Weights of a small transformer language model: 155M tokens.
Each number is 500 + 25 x the weight over its row's rms, rounded and kept within 0 to 999. Layers, rows and columns count from 0. Numbers have three digits each. The size before them is the row's rms in percent of the matrix's.

# layer 8 attention output (transposed), 192x192, rms 0.0609, rows 29-65, columns 0-191
106:492504481526468514522502464458513500499543537487489514491470484499446494542491531521525487467522506521510500537545488472517528481508486489528509513502479516482470469538562481495511506536522529464514496501508516423444494494542490493506506471474527478525450458516503484515497517537518539481475480466486506468521523465472573525533507478476490492482478474499507467435490531509492471513519532517471508523472530512521478499504502524512471525482475515517448485506497489536516452517505501510530456503518508482545497515494508473491534506530488517480519469534501513493490446513487508499
094:554495499445451502569426505508475520526462489454471493503480525506505496518494445484474479489492535502478537505515486471501544524543506516501505465484482491495473496444487530527533510495495490502515551465507512517490478492537506470487488497475511524520528497489484483507517516505507487511490512516513505452493525541519487498511477539482519523449519456517488470512490518493493463542497520484481536471498498482517501502506553473507506507510512503473521476507471469530537438521489497518531562474524491506519523503459517534510492503456491491462495523521465500484493482533552497526
095:519476460482471506506498486528494502486506492535487519439517524539433514536527505542549504529496541494461493459463475486512481489542495497488498430488552500479483499542557455503481508504487460508540518444486516489486513480501501516494505513513475506514535501528461512494493505501515490497525508506499482492476504501453513512482509521502503473529482545540481543482530531475537508502507473493514494493509470497521514502477476548491497494499533526552472487455508530463513520489442490504487489454520514506477508499534480520530467475533479512524517469485506489462478546511484459521
106:535485506499496433485465399510471473501493521498532494508547508496493467495486520494468509515503481521479480496540504480511517512491505468486493532477516505538490498481493448479491487531534512534470528525515518489478467469468535464466509481475513518507503538507502476493498470481479533538480523505467492546485519510523500494543482505469496500484485508512519477520488466529482517514488510505542459488549478493498435523489515520517508508496490460486493496513556461482491464525498520544447528515510515539505498475527501489519495511560516527486476463504470520484510521527541538531
101:490520505530497499556533523541526448470486502490514486484489512435517435496509521489536485498469513503476522480462527495520504527485496540534509538509458507539476484460482528488471497480477509505469490510504453534517497522506456513481508496509518477498481524502514542523502526466520497543475530536473482520529498523516505507502512475477501505457491480512458560542495478491471584449495477491483522550498501491468496521449465530514522505531520528486490505529533527486488472496507513493532493490480504487481508533501485512505476465467505514498482463525456471490460512479523502495
089:507500511480552523463457505505512474467515495486496526438556511476502508531531497503487525468537495509460525552478504486548506487552467538493461521491490513492497465512579495489546470494500515522497508490483509469478485477500504519519483485557489509465472480511522495488515543547484521446503514522488496513492456542540497518486532450517514525493474483493531512496509478426513514508484479442482523559520497506493515537499485511518505489481508486483465463515509498537479492483502485472501470509501509521489502479496490526453509487537471533537495487488496502487495509509465476483
097:533515514519464491514474465489559483496460496472485524511485510503497425535453531566500491502500511526492545500519524500498478460493498498515502496489485528493503483533497513464491510448536538507495503488485488512477466504511493512468529517539437466516517527487495524559498455490464503468549533470540491496515474474488496478504526519469481519494516480510514520501516491497521512455484509514484510504462503502519485533477502548446541467517510496496478497459467530530525477509475529524463491493511460478512513519492487520519536438501513498499549485532463531479487512520496529492
094:485524469483522532517512500523473492492536475448558494489493494528523510518500504516503541470551484469547523501533479505538521483513462501442478506530454523504511457509516519523503532526534453479521475489479509531473502505504464500511552506481520497510493509477499498496491524493507543481501470525487506470483498476491486491513462466458523522498470493477526497485471517513485484520542551467494500523469498471510476474510487483546470486526514484521464517500490494514511547519441548468472501508516521450517519494460474512485476501532463510480502465486514548503516493522500456563
096:496497497501499525494503544496548477491508466490491517493431502486498509500498501511489507478478489496526504523514528515478476516475553499491466486496511529506495505500535527567546495523471507484483474511493510566493458568499514456529489516484550488549485541508519478440485500507524494474487513474489522510488547515483514468492500509478519485501485537527452538497498505486469513499507473520489497488507489486493520543498485499507544534478487494497490528490532490478506475480518535497530450530475535463503493517437485479535488476481474506501560459478470488458506438499486522468
102:528466471523464498494507450491489519526532495493491464529460489469527499493494489459515521503473504468508470531473548546458491534562505472545509462518484530485494493473479495504513484535523509504479520536463517514488529479490529472468480529480516464512497486559525545539496489522522491472495480463507480492483499498533485486498488496526481506464512518477558536507514464500469516524454486542455519511493515523546494473489505482533511518510493518456531493492514505492523495561498500495485510507475445512480489504478500518486528528474506486480555513459486503510448544468488503511
091:497539522522498534490532531458502464553488501525449500514519477502522495527485523514467480518493473532480502523500498493494479498528503520527493478451482492468507484467462457508517460488455511536489516483530538520535497524485489480559506534519465462534449516521501518483560508511468473488512520501521524501519483502514491445516474518522496477490491479497484491512479497473497517492513484496468512522532513491538482491456549480490489463495507445474552476499490477506492521506538531474549513569510477472459500507495523499490483513510537472471540497513475504501536501477502439491
100:503486503508487488477535516515498464504499419496517514515497515527563511497496509466532510505546510508482499480490510435481462487484493514463489525474465511486482484493527530511482497545525499492513511504481467509459512539487510500485542510502505476508511439492494449518496477498559529515455520494531474475494496478511537547471462501527473479491516528499466463454467481535520491471480526535466501475524495487527525489509513526522492523499520520474479507531478526525551530534545517458540505463505514519469530537464478527463477510525494492522506499504472482529511504475484471490
096:532493498508516443505486518527494507490502493501454471479464494489486506520484495499509531503511516480524488460485475486484474488452544483488514445508533504503533455529513474466501513530521481522520517517524489503470542482520533485519487514483525459489519516480471472520502551464494513493486504472505489499453525514505525504465533462490493500491557489505446546479467498486524561456494486535495533497512512526484542483500467507538492491468542464529468477534482563514502536533515499426532476503505503494482521499498520526562504463479498516478491490520504501517482486510532476516
099:522510484517514489503484468510531485485521520479558481521483468461523492463516486517518527474470451509515467486461506527487530495537553517483506524528473508491516501521484469457511511452468480489473480488492536484504514522467485501468484530502510483473476504529515574523526511487509535441482515532495486474507516498537493533489488486524497507500475457517524460522505482480515520491424525503507506481462490528491550462500469501519513481502470488446511539510505520501483504482485546503442479522488526473550493480486489537504499531535522493526485535460518522543488495515487530509
095:484483474447598513475453515522507463502482481544555457508521472511487469486532482538524469490464478494480470477470481586492488494511492508478515493492502481525504518481491484497487513493495516534489484537509477516487489506505476514476488501559512505506536497501488525472489522517481482456496474505505509512526520530459463479545491512493545505481514478503527501500465496509481510523465520468543501487518519495490490466466512461497509531506527489538504498490489543533484522541459514538481496472530528500473515491466492429523489504521499505526537506463490540500492523527495490491
099:536523519529525492503527468508505521486534518515454494483505502492498566476494527493521460443512523539510492501470518509518513466505437505507466525513498499483473488539442505520543514460484512484496467527511468515526536517510485517469541485509521555494508481521507481500484473465523452513489465489466523497494476505495489459478473530487521497516446495464476531490514456515523494516476456536526486474514525512467506528517488534520525489512490522510490511476492521474480488465495512503509479503475508484462464506487499524498606509485509492498507493521514508496490549525483536458
093:541499513533464503505506524493527500497482448476504476521547513495507489497517481527514525506512508435481502480499483447518524483509474461480526539529557493525507496487534474510502515524478507498456468476526496523492469480480551508521453530482513501524484486508495570494493487493521541441527495499510503533505520483487484463488481522510488492513459480491515511541502566498529469474533523523487526500522496512499514523506449511457539503472481461487495509506485522503521471423518437540512522494471500526504443494526503516488457506470490497532512505499501486506501479508481516476
105:518506504457532567483514506507469491492477492496545463485501480546542479482519462481514497476504533486489498472493529565515482509454525490496504490521460542520500492485477504493531514499502486465513513523440495512486502512497472502467521433561495470455495499460493492516490444509509465498490493518499483500459483515532494521468480474501513484499542525494526484501471488480496528488487538505535528482471501490533505511508487506546481454518496517493514453532456503530542522495475518515463519498485481514502524556488493461471487514486504469533509500524531514572500517491501524535
100:508525456496516535499471504498518442542536492518499505511523507495538493523519506493482443480533489475452506471501542475496513499489518521485466513511502466482521537482531531443525494476480509473516470501480494509459494458452512508480509458490480524516503522514466512506515474526475500476534508486497520555452452518516464489490484494518524510455496497522509521484503501509495489547513478516458525467500490505518504523461540519505482481485484544477535475527484472508536477476539497505489478534473490592514498491520501539492468493519505510518490480502555531482521514505482536452
106:439495466527479501488509546479495514521505493481497496479476485520544488535513494481472512469505463497463476479479487447511538516483536520545490555510489480501493506533445510537508469496495527458507506518502512493474478523532488455499501537482536496457458533485496513492500519512506476487532498531521503494532466532489490534486554515502550510517502498526488481535501541479511440534490491474519513524476491510493498521517477496502478512489486504505488532500508508519494426465509525515496505487525525499550475488497522476482533494521517454506494536448512453477463454457507543513
106:481496514549491472496489486567467499535542489461480502478524476491520509507495484474503504477521501474487488494485488457534492529513515539524501459504505506444465493494453452478508494522450472512522517535485520509530524503487553482519464493466497491530557500476531470516523501503472461489444472542480497475487497504473502479493475492553503523512484500493473523504494507507503497465504501527503546530526502528487527524457476485538477469493484497508495498492486548515485534528534471458503514572501533490472479465496545528531530500484486489536505527487528504516473517479515463517
097:506527482485477519458509537474478510485508535509471473494469515506491469533521494550492450516443535470453494463499534489494501497530496481537499475487560514458497509517499460511508519546469514415559511476534529481470551462497500470502475495512498519475499535495452529469510518520501517513556503499517518510501523507465477516471495453548515470502504510532550479517520526520502524469511484480522496500467517471546511483527489512475499487478511521508518530494495539463502471517454474501474501501467469520494486502551520495469501505509493513510504469520508520496487490491507476497
106:476506519482480474486501490502524533496514522479517503473507532528524508546505474462489520500465460474510499514521507482521526482475486547485461471560514506501481531504473482472479483490515518472495511471494521544479500526520516495493523474525494488507497506494563494463518481477505547515497476479494522503531483500480474473446474524495532487503487494520477476444539497560520465497519518492483488488523479517537486481529471518506505480520509469483489563481487524515529497530506497508445486541472494509509518487500577465509496498534551489412458493474492525527514486528468507495
099:483482519494448480524472480485550488484485507468503467430484480543529511537476479514504507509489472495471477483473508478471458477479469529493523523506504532470495489461516503513525470482515524482522492495461518482523505519537519497487519444494467513545552537494499500513522499472481486479463493525556523505490477518463497503510508530509486495499508557546493474508486484519492446515467541547478455467468468507465518487490512533502520539467478498513510498468478512507522525504524500530493507493527547520473520535521542523522469532509527468507537502506520453511518506484518523464
097:469495469481507497476464495496501523505479466504517503533457524504495445553521474536516511527443472490559535508505477507451518498516420494544498534575473490517490489469462498538512481495473502523488545501515455518499492478522498494468511492485504484517485510462493466491502508527465482475507473483522544538523471543495493496533496484518505507536533458515545480485456509525485443489497514510485517521527525515481485466484516501535515485506492504463509530505497500518484494479489544491487522540497528478507491547501459521470492517524499494482515541511521515470483518507473519480
093:524484539473523425453496457507518502477491481439503483513463478460492549426476512496450501498503508499491477472514519521519472473496492516464504523497517460498474513479487510519477514505544535471511464497522470506497521517497499505502478558511460515499500480499461485489534498521518514478502557479482510510494531466479499522539514524521512515510481515503521502507531475499507484489492525517499507526494500505490494486530469513490508520497511526535480505465532525529467500523508473455518535524540551522467498468533531486528501540504472518546464484446460477504514476464515544524
092:517538498520484520463484524480535541563537531528495533493468482516503505489472504545446498517500545481490510546527505524507510508491507464534502540453478485437494496516516459516509511477504511570478458510502502502460503517526519520486492505455490489503490529499462448485455499517484517511504476496537502498493506479444502486524491511479534503497487508497504468486473528484459461448489501537460492474472531516503481467541514534455496495485468472543475515527497536521489501507523480485499472488516465491514492507494530489506556486517527486475517471496500484510480530523551521493
092:521495510512499501508517520510552475501516443487504515482484521478491497492512483535526473430506466491514508496486504486493488517481500527531496512496472445480540541481525501481501500472465490541509509473536487495536486504466470513488487459555482513512559551531517493528519471545484489494487508481535512508506532466524507473507534471521453507454494491449493506507484473505506477424528526493517521517492493486489484529491499495492511523516487453495545480477493490539457552454494465499494487539509487560496499449536519501501518497532485454506494492513488497500507549506470521509
096:509520523472516535539506503480504488528467501526470532539516528500538518524487489490473504466499527457467505470447506526571456522558474564501500488493475521503439510548481510551505520502453543484504508492478479488507519459520467489499491492487508482546514452511493503490497487458505470491505443522481513542491470490450505471491515486497514491508496499497470509499535503482524483497533476513486502510530510516509537513532514493484490485499498522511492509482509527539481515503549448507507536489510526490472523509443523490500480539467530456447509487512511491472502513477474477487
103:529542524481487487498475494519463517503537518501551505445530478534451477483488513538492546493496500527489525520536493559547478467495520534489480491462492521460515537544458502508500504452541509507475500507488506535507466521520504499513512475496507496517489513539456488518487492513493504465512493526499457489517466464492478500500494492495530505512493454472510454530479469503492472423507518487552486485509523468497488515513470521496515525489483480586465503522492538523510509517517483530492490495526486473534479476488496468473478517482501512512445496503445527495513502511483523526
093:534490490551510530500447499473511530546516509439517516537442489500514520479494475495443537506520501492510510519535525475515498520501488521517474539514489527490492505528478514476489521491508500507499508531509507507428499479474502519460516507494516495465494503511455473521522460491526516470505462492521485529494489531538454481502488515480558553489519467500476503515422494504509470492483493494532540527494479503489478507504419533534528515510460491492443496512480510542478469507505506509502503460483480520497494502502533507493535511498527451503462532497520481478503498498495541495
098:507491507485473464531448487505540509473504519519497458528564522489515515458479449473485492545487531536474517519510493512480515471491497438469516511453478506469460494470485491538537537483535517493494464502494511521510518486490515499562510518464506538531519532468477455484526524503488506505467538531453491468443489522508488491501506504516498459511480460457497473497515481504499481530489489505520510488498536504465552483525530485486494515504498537457502510516510504506494479518547510516494519538491505484544544511511485496533492523498496539495481520490476494464520490502548453466
097:472479521542527499451503511453526552514499477465486506530474508503533490476480503500534482530488497513494486530505530506497492507426483494489475480514488463524470529470501541521550538528518490471529515462474505541480529512514523511502526492554514540469506443461514483499494453494533498503562530490463475490491474507519485486491492521457529504521517512474515489475497515514535507513499496476540514486499514491478475517496460512519520479496515499517453513490531533473497529507497499544480506478508534530447491510495496477489505514516526445486468459467473522460496477462519494552
095:563525528482557515478532476527500486517457476503476509506516517472502487469515508518524524506555479494506480454516508545518493457515515472482465518511471509495495476480543423509504507500498505513466539499488469461441496515508486496485487509474461495500466428509476515496492503472506528512475455511491519524503517494517516529524530517505467507532524468535532469458499464491488475456499521517484503514515521523534508509532510526508511514447521498479459532516499521476482493482516515480489503500513492499472484463463506546515502579524501496520498462502526495532483498525474492534
101:507499526501521485477515489466505538480540458510514472549502513545519488466486454502486469445471480449543481476484463476461501476520529525506547521495478491513534492492533504428468490507508528508513525538496441497553469504485532505455531499513561502520465485512497532492490489524510494517528506496476486511517494473524505484458496519523516546475504471488494530489490499513497561520492509509529507475458458515502488479457499494544508488518503504510504538514495538509496528507516501496443500449546511514505510483504486523502471471481485475493482501520483483503462516508504558501
098:476507500458501523502483496535487477460457474468468446474492481495530444491520498499518509478508520516479483490541529462512517494451529510492534582539485515485490514492498497511499459523530526486486498512495496471500525471478479455527467513478466527453484537516504512510499490529486507516516508486496520548505487485482497520529513486495484503480496519479508519527491504567487475509471516496502499499482500507477478491518501508487516513491510463492485440506501508467450489512543527496469473510443567516499478517587492494517507492539493519557509474515491521533497491560517503509
104:529463473521502487490546464496525483497488495480537538508481498526475466503484517511543489467484482533501478481573509474472502512483500463499483491495551468470515518498469496492519518532507484483511482530501542457453507459531481468491512517487510455531491507541515453526469473482533556466515513481519533493505515510495496532537539520515497478474522523503481519517470513473493468446471511498520489463514533531507525536482524525479479482492430511508518501453512502515473497494483557472533504533491526514514507498484503516476478532515524506468500473482539496481509541464472474514
# layer 8 attention value, 192x192, rms 0.0861, rows 30-65, columns 0-191
092:478515513496513516450538475505507503470534468498536512490509462496489516487523467528502506451514478493507484491518533505502508496476535521511521552491488503470507472551496489514455516465529528523476476513512506526503507503519498551468467475545514467450430480513487518465483487480495525524508519508491504524562515463484483531440533533522512449514469497498516517535479490491509495477552461546520494509487474483490520441493482536486533509511480530508507489516534498495486510478494491435526481525497497474504515493497521481493489492481480500498538488477425510558511493507515493511
095:467526571458537521530510460458531513510529535461513481507474477486514506483518506489494521529500473552503521546459471509487504474541513478455546530492496513491481494487423514503482499437491508479514582538514501484523521515494460488514514529515503538519449508466521478514545478485490464498498507513505489516498538493482524501461480480509465520496495481477469474453491505519501497498473501475533515513496538534507465478514515502513495488515468480497491469561513514507477507535506497511499464496480501526504512494443475496480457500486491479512472526488491527522488495477502531493
102:476493487492490508444492548540492486487499500467455523472485521532526522507482543498463537545508461495490504477508520502511515490474480494487512446525503483501461501512512545524529442521499488498518531517472501523521530477525503578496500509524508509495502487517524549543512546488480455486462468505468504477516471459457522500500515499495469494477467477511499517476510517454502517507503552499467548523516512459492518520509501514506445519526516539517519509454495549514485514517487451496511470479484477499464511524511527524502471494464500534505505543503480518511471522455489505473
100:521494476519453472511508505518472546515479462472490512487532541499464503552491449500480492512531452462493481518547497514483469496530501451500513495518482493484480532500509497501505505494531491497500490455495494501485519512547555461485516464513501493544501486484505458488488477511498521487517482521521480493505485485550472509459507485498509559506489509466501517538456516507491484491487489504521493483479515521519518513519536472512445477516481497524539566507480524486527496464473508512542499541486528564483457462486521524480540498552490457476468533498488532481524534540507495481
087:490503476532498490533491498493507494448531483494440494540516549514481484468470484505522471495501507485490499483458552476484493484521475487449479512469485506521475483509504474472471530564495530522531514519478502483513536482524471461511491495498517504545497517450462520461497492511513485532493523568513468501462516491479543517484490459524502487503468502462501499493503513543496556508456464459471497465485548554501488489534524512509485492491487494494494491478468508518491532551543533485509553486489476493523527533476508498537487513487493502480458492502500517493504494502560506529
094:478525497511529516507505525493494541561514537530554496499511470492484521466491507440475518505482492545489513537498486503484512489510511516531515498542498496479499494472534502510523476517485523486455504499477479509523506444491560503454495506470518487506476470484484517454512519514516480557498509515517471454497571497491505523479493511483538531545464478499510479504492518522463453523523470461536484496460480500479550534498524472545463498522509474518483522527485523474481497479492497476542495526486494519502472454499567512503482494498472514521457506485490530505465483494484490459
094:539480497501512503492495452496514488534477518513481473525479478497511521549530481481510503515478472481471487496497492520439497480527486528505470518461492498454479520495512503463497484509492517533495500500537465508562542485459453522528431506498480560497512508542502495473499522477515490504487540470490497538532476550466535521502531547518490476522497519488491554537472474523499497523476475489489460510496493540481487505517496481534575500508507483466512514481512509489522471513477452499514485509489482500453478489537553480504504495468483515452506474519487483501496535505523543479
096:520520500495523494555478502507430480494502461479546494548522473491495487551486516492522475519482501485534467529495505530492473491516467468483494511527517482505459501487501461480512517488505482501463513462479483498484495479486478506535511481544435521485490440521497523563510485492485572499508474479466501479486498477490496530500494489543499520504473509517458496535495541473490472513562578512531451505525480494503486492517500475461514451482480507494545487521511500500496506484493538477488529536484498495526504511516485490498500494508482491491483477540550473532482504502522449503
100:505469501526537500514472532499490462511523488497545507500556528555494476495498491522460456494522499532498556455495487455528512499477438519514507509513495524494492527519514525498503511520485495520469526485545528494470506515471507523506523515488485485515512500494496432497539534499476440526551491503511528449551497488481483466476525550506500492525488489521474465511505489487467482485508505495480476484492492450500502478507464500448525461501517501465533485486522493490511470454527535478561484484532482487526506483486474521470505505466525508531482456502522528516487467538496514517
093:511515493507530500498474547546476502463510477490522487463514520485465477514496472533540470465458541474561540498512515483473515515451473491488532498526496572498462501512514502461498473495504495518494498523521486523505512485502494501476492552489547488479564458461497519491463464485493565461534489501500517492484476502524475493467506506497555526541506500513500495474478510506481495492487499506517491516489485475453516447461508518518512509482504498493496537507505538470503432489473529491508509503518507482526499508455477514524487458487499500542530497463524472531494464493527524538
096:457503516507523536542502512484537490486477540453512523498506477513498524546516478550472492451503554490519492553479519516473523480534492537521501481480456504463501543503521473468481511448494488481485491498480514484545490478504492484494521476494488513501511512497502491473496478508485483516508481504472481463536518549518452471520549542471499472494499539457488522588494496461502533536515501533535495503497499521510504497483477465479514499466510514527527491443488483497439474496479483500451507491532511510506475512469477502484521493509496515478493505499518558482502521482545527509
093:494519544427505501514505519480505513526524511516482494508557509493522496524508539464480466470511521478473511550497480489506519479561492487530502478497490467511446526513476498514532540470478472505484490465510487514494500536513522532498505493511473514520514502507462490506472481517518532495482532503498511488494495452515508510469455536469492463494459551509456482520484502485447451496465487524512509499455505523510473522486550508523510492538483548503513486492489477499515492529484509539456510460502504497538524487414462499489467504521477530485514502525485549493547519491478495507
097:523447467506525478521532521454507482516507501545503501504505522492503524494474510474503506515511489530468503491523460518474557523477489479506458497506512512500480500495532502494499502534512489532533470487530542476477499523507526504546497474481499534530510493492485440453489525534503475511526519501490463479499519499479480450485510500439493492522535485532515486476511503536482522523523514489468470539505494469488455512527522499515495514509548483536469510497521462470529488514498490489547482478469501495425505470528496512497524505484518553476511449550446468484548522499537475478
096:525522543536485505473529457467488514474534503493461485495470458453489516510475517465518478523526487538520495497512475438487505477493482466518487470486539517460527492482523486528503516518476518506485479500570520466509527497549529503507522541477478556501487495506498485562518539509478475506523496486484519498482520524522534506461471492485470531478475521485511529459506527548486498512493493516487506541480519495476469496522530511499485460501454488473458499456524503462510494463509496492543468493487509509494473539512490545516489512495523516447529497494475452548498477487517479494
099:446447471460473525541504507500508524504497499479508536462478499521486483509543517507501469544463463501513497444481510527494514571495526474515487497477534511498537518477513463520497503540511523462515528502517492495440521484478545476536475476505502469538531531505478505508506515542482474495474505514545514501507499522516501537502460490494459492486486486514473493483518463484480523495497510514511462522516540489505490537484472514484471487499517465469531507507505485471497463539493486492516484536531524505520532458548490457543483555510493458516516526471538470495524465495507508469
093:532489473487475540500470477503449491504495515475507504516488499493493502508510517477509537497506537541506487491511537540499480491517520471443493487515469479490519498490521483512488425525460532535517532507475469480510508501492460488512541509512518477481475515480494462475549500458498518496501505501501485506474558507482420491496490454525516521522580504532489499502497510488473505508518502477489496512482494479518512493510516534488512533528477544541495507511532453532462501542483545490465455491473539492508549478483529535488510473472501502523488484552490511448519496490477468526
100:467459554527489443488508532463506530495496501514493486513528502491475486482458548501487459476534514493505469496479523501508503490505489498519505554511487491497547506513507498493472479492513503481457478488513526510515471466489488468490488516493482530516466493513490508460512536550520477531507538500481498515547523510517518495543504520427505510499463531481506518501513490494477494504467449521423497531489534535466501489458485479467532506460519508507494506482512501486505536455498474518534469496579486509509482510488492526489526513556484506439508469507498500516524496524484556492
102:491491509513497523499492509511505551495444546522456487492573485481508472502512519507504513515521515485501506550475514538552500496484501462494494466483507503527462508546528476528442508484508535488459498496471505469524478469523493478503524523507498526479494468456485504496509478488516486482498474528522492475509546475478539461532519496500509503504513465453518493486518544485509553472512496489470510456514522482462520479523484526492507507518545468480499483507499492553492507522446518455526487522493513473496511522521554503507516499480493533475464483454485438492522476494565498508
100:500473493500489519507483453485498490471504480531504493570548470496488509481503463515508501503498482512517491480531474499479485505488472480504505509507477498543547492487535500472439504529536464517532487470464532495485487473496533524497471474518474512505523493544498504508489545492483572495516471521510498507491482514554493514503462470515523493475527481472460532493528484502491546451554481585481520469541476503500516511526501475482487513496533523531458503563476483488524523506494559518484548520500485482456496520517486494479497483471483534494511477506481509514492488510469469511
102:559511537486526532492495538473551497465459489535481467492517521532516472512538523510547451455513505519487510498486531496456546538493481475499493504498465491490478529529503528506475481477526511495529514486521493498456476494500494499501507524559499491485483528501445490485502449527472525510542495494494481484488455519498459556481466482480508481459522513492484484492532482509462534489478531505513478460492509512471464493515507539505496493516494538458528517522483487502503485532464490503521492452554523493493544481475476526512445505506517503494529508499488536463528476493496550499
096:504511524507514482496521511535478508489495493523534502529526468531494507453524545460512508537523465516505508501486438508532494515482507486492521496501450508548494505479450502541460483456488494544486562478511491503498501481505448532493531497505513494514483480483509474504529527476551529465515559526539491543471545490512532491501532516493504495497534490494451499452512486474527473475470476512497533446531497503460506512494471542507523509523490452528471455500515518488489475494545524516493493502460509516466487488457496536534483464476495488515486488490497488504503491508447518522
106:488498451517509473540504488533505532519493495532490528551480493477519515465529513504533511498498472541501516473513478555472529542492503493515487483457446509469492510511469478533511499526516467515468525488480502484494464486466454516539515503490510523451517514513517481498472514556444514520507499477507515534482483505493478498545543527506470461506481488500486523487524535505482495481524514539516508455483498486440588506515490482546506477460495485486519494499514497490521534520457487507516500482476543481485499513528489506529514511441484546487505512490477478501453517462508489475
097:485559499498583526477531516457502492495545533497518502525529467463504509518472517510482518493515484517510529509486525525458527580504503450538544485495486490548502520518486455468532494476493482474472465523501493492480486478524483514473520527528540510469467507512464495487483506484461515527516455483490496457517536491485468506486493497439498487519494468468521543482521524492506520509536512511548530521526542486527520523508488513474539539482509499483484538494482467479470497505496489504500501487519482522526508487520458481496507464482496509502448525473479511504481475474468511498
093:521503471541515520480501473497490490518534457447467452473551484476508567473466460471485448504505501524507469528530516509495468501457538513526446487485489525484507546527542528482527481471497506499510435497542520493501524521483521529456512495489477505479498499534503524523509509503482500504467517516508488478477523496484512495489501542527521522501510539486492519499507488485489528475545496540525461475504483504485548500477512530458518474520513468480483524473493499504495522507474524552532498462504477517489506506534512509524502515433453561499515471489488482507484483525497472526
090:532504521491501515506483515500511460493509547522495521467468487559498500502520511497488519477498499528512542499472487448477488504545495496512503503479496466499493501526533467522531496513473501504494506479461525525472526471554497486488553506484483467496543524451515491527493499508523537488518474535472524488529505519448518524483516484498477463471494481512491515494480527490525500537524519485481509497530445436519466552493515472487515583474476480485487508501488495479492480481536518493472477496476481463480501496474504462510483545484521465466526544535525543457519519511451465494
093:453472527504494483499478506497480509497497492504526494557507479473518496491495537501493472524482511498532506471491440466512485525480468535513532456512507513539506540528493518471509463517492499457482548490489451519543505464490522544441486499497518499473493497521540565526501476501490509520509489531533527484473501512526483511492488492491485462529491517527481507536541436509558518517509481481529483522527461460465462524447491505531518501514492488462483497491496479471480512512500521491473548503427519496501467472538511510508497489517509516539489526491466526496514481524469489518
091:532548510494517509484494503498464516517488528504511463532488546492505463476481512497563506528517531511515497501468527506480483521463504499452492500537515529499487493514493491529495472498477550502510489536489505485466500470535504494507561495441485470501448503465519498491467490481537504474474473507474498453499485524505505519528493506495506561552493490480516475478543503521476544518452503521484490492479546518485545457477545524486500499497515525474504528507486463478520457513498467495504532509472526511495492476505527505503504530465544516446459533481481522452513437490497494515
093:488530502491489528534522484523514489453513498497490502466450493520448467527523480490536494521509484493554487516519526486480487529465514493491486506480483513493535540544503485489507520505558474483474499487492510505475520488496518436478505548521510486503444529504480517482521458514473548480525513482508514489541499538516490491528486485524511513467504500512498508536465509475475461494477465529498472480454535502474512486493425489546535521505493476495488509536485447511510475532534553485524489483468503500533485496537479501529467492475472511534493519464501502550481489534507550504
103:496476502489498513521537515505494523508496470514498472545451490473509550510522512482513495517506504450458455466453474445482477533515503501533523528495515478512492493440537504495531470567458507479477519504511473494502482470522530525504478506520481508511489495483544533491512463505478499507481518526492494512515479512488491524533550488507521514531460519507530494485529481552525515544478493507502510517486466528487492530510499486562498506475490517497471467551515486465455493499525510473500463430467483541487504487500542526505485520522497495459558497493501477502455531479482484508
090:486461477447464522487512493502524487474520518512502455557555533471514507500481514516512479513512483509513474461497531498515489504508486532499487483468502447482521508505518453522487465507503542461509520482471490488538504472522532533471467512512485514473503540516543475499492539499494499496520511505518497460507511481504516503445536488496535463500515521483480527517524494472500515476504485528456472479508513446464514545483495505522518505486578496478523492499463486499507525528485544514495518517490490483512492471544495500498503543503458549507548482496477530477461508517515423462
098:490538456514512501505507533500491447481502474500442510449474448538494512524504555519496491469524492500522481515506517497498499550491537508533452513503487478493520483523505547460510548523473518512507476494504494507496474517522522522530507473512525470544471463515491524484470463491469503517480478510548481510544470476475518541487544516508508469462532515550535509490484487500542489500530528489482519484528432454493466520518487475490470519514480467537507488482500507505507498486482500458471485486496468526488533471487497484472539496496497462537497484489487476532558516477517507504
094:494544521485465525515512466531503460509540544504533494510484486538454483497514549492494473500508478518519471512508471485490480490524479514491510542481479485462521482502530477475465500475481523480449496521476483486489496445521471498532509515465505490479545538494519476496489553539475497485448510471498494560505525496505528513517504464497501475473540506512470508518493527505533509506469509542480490505492459487524506516535513460516515470477487515497552474490485536503492496468457469499498513489512463502572498508524515507502512531474501496477537517501528546478445510524486488426
096:463463481500512458510464539504473501500494575450465521495481545502487529499487480501477491541492534503509513509491466489512552517500495499498473509457521507477508519510507519506515491490523469499516488461502482536551547512520527468500530513505513493500511515451511532474503496541489473516517509475483486489540504509469468477480487477469479461481453535485484484551518472497524494532503506487485450513513491515509496453458498495466507507521485505549460503452530459504484537578535505555508494481484503466523497486472502483522467507484506528499515552540501483488497517516528520491
099:507506488479505491517483490492480468531475544504513497487484496483445509486536495492513463508508490516463501500515477531528529467485511464519486472520522478473522511491487495527532503503487487521476486468493567487491491514514527511499495510476506529501514526513466485519477501433501515515506490547488474482452519519543459481531510512504473501486493526465490497449515482447499497485461465520497510528508528490527525507515541519538505534474522543451529470495516473489479465474481472493558480485441574497502483542516541538491536529489480511478540488461488553482525497486515477495
090:534503503507504529472491509485486510500529522497482511479524496498501478504530519423440538472514500522505468507494503481513494510485501487516480435497475498523506523525551490533490476521518477535504515511482471529502466480516534540517554500497501463504521526501495492497498521502557477482499508542484491474493514521504528536498513524490438514452447468518559503484512490502509535513513503531451483487530498522491495490491510509477515505466482504518496535504458518489528523479466500529482504515526449530482508516491543487464503414520475552487452523497508464496481512457483482528
102:483434507495505491502473524506466468548498495515475490490498485494554530477487489529482508524480521505487543561495518500496504485482485503524542494536472523499474510548479525519476493487469503474534517494503472470501484488507525521525528488492450542450489517512506520479508525491486507463456455498508502501531499502473481481488451540473531516521544464485441530486495554510439525521508535543481490537465531501483494481496511467485526511486544469491469473501490497513526508517553480534478533499537462484488497472469527489509479483490507498517530554503511489495497520494469510466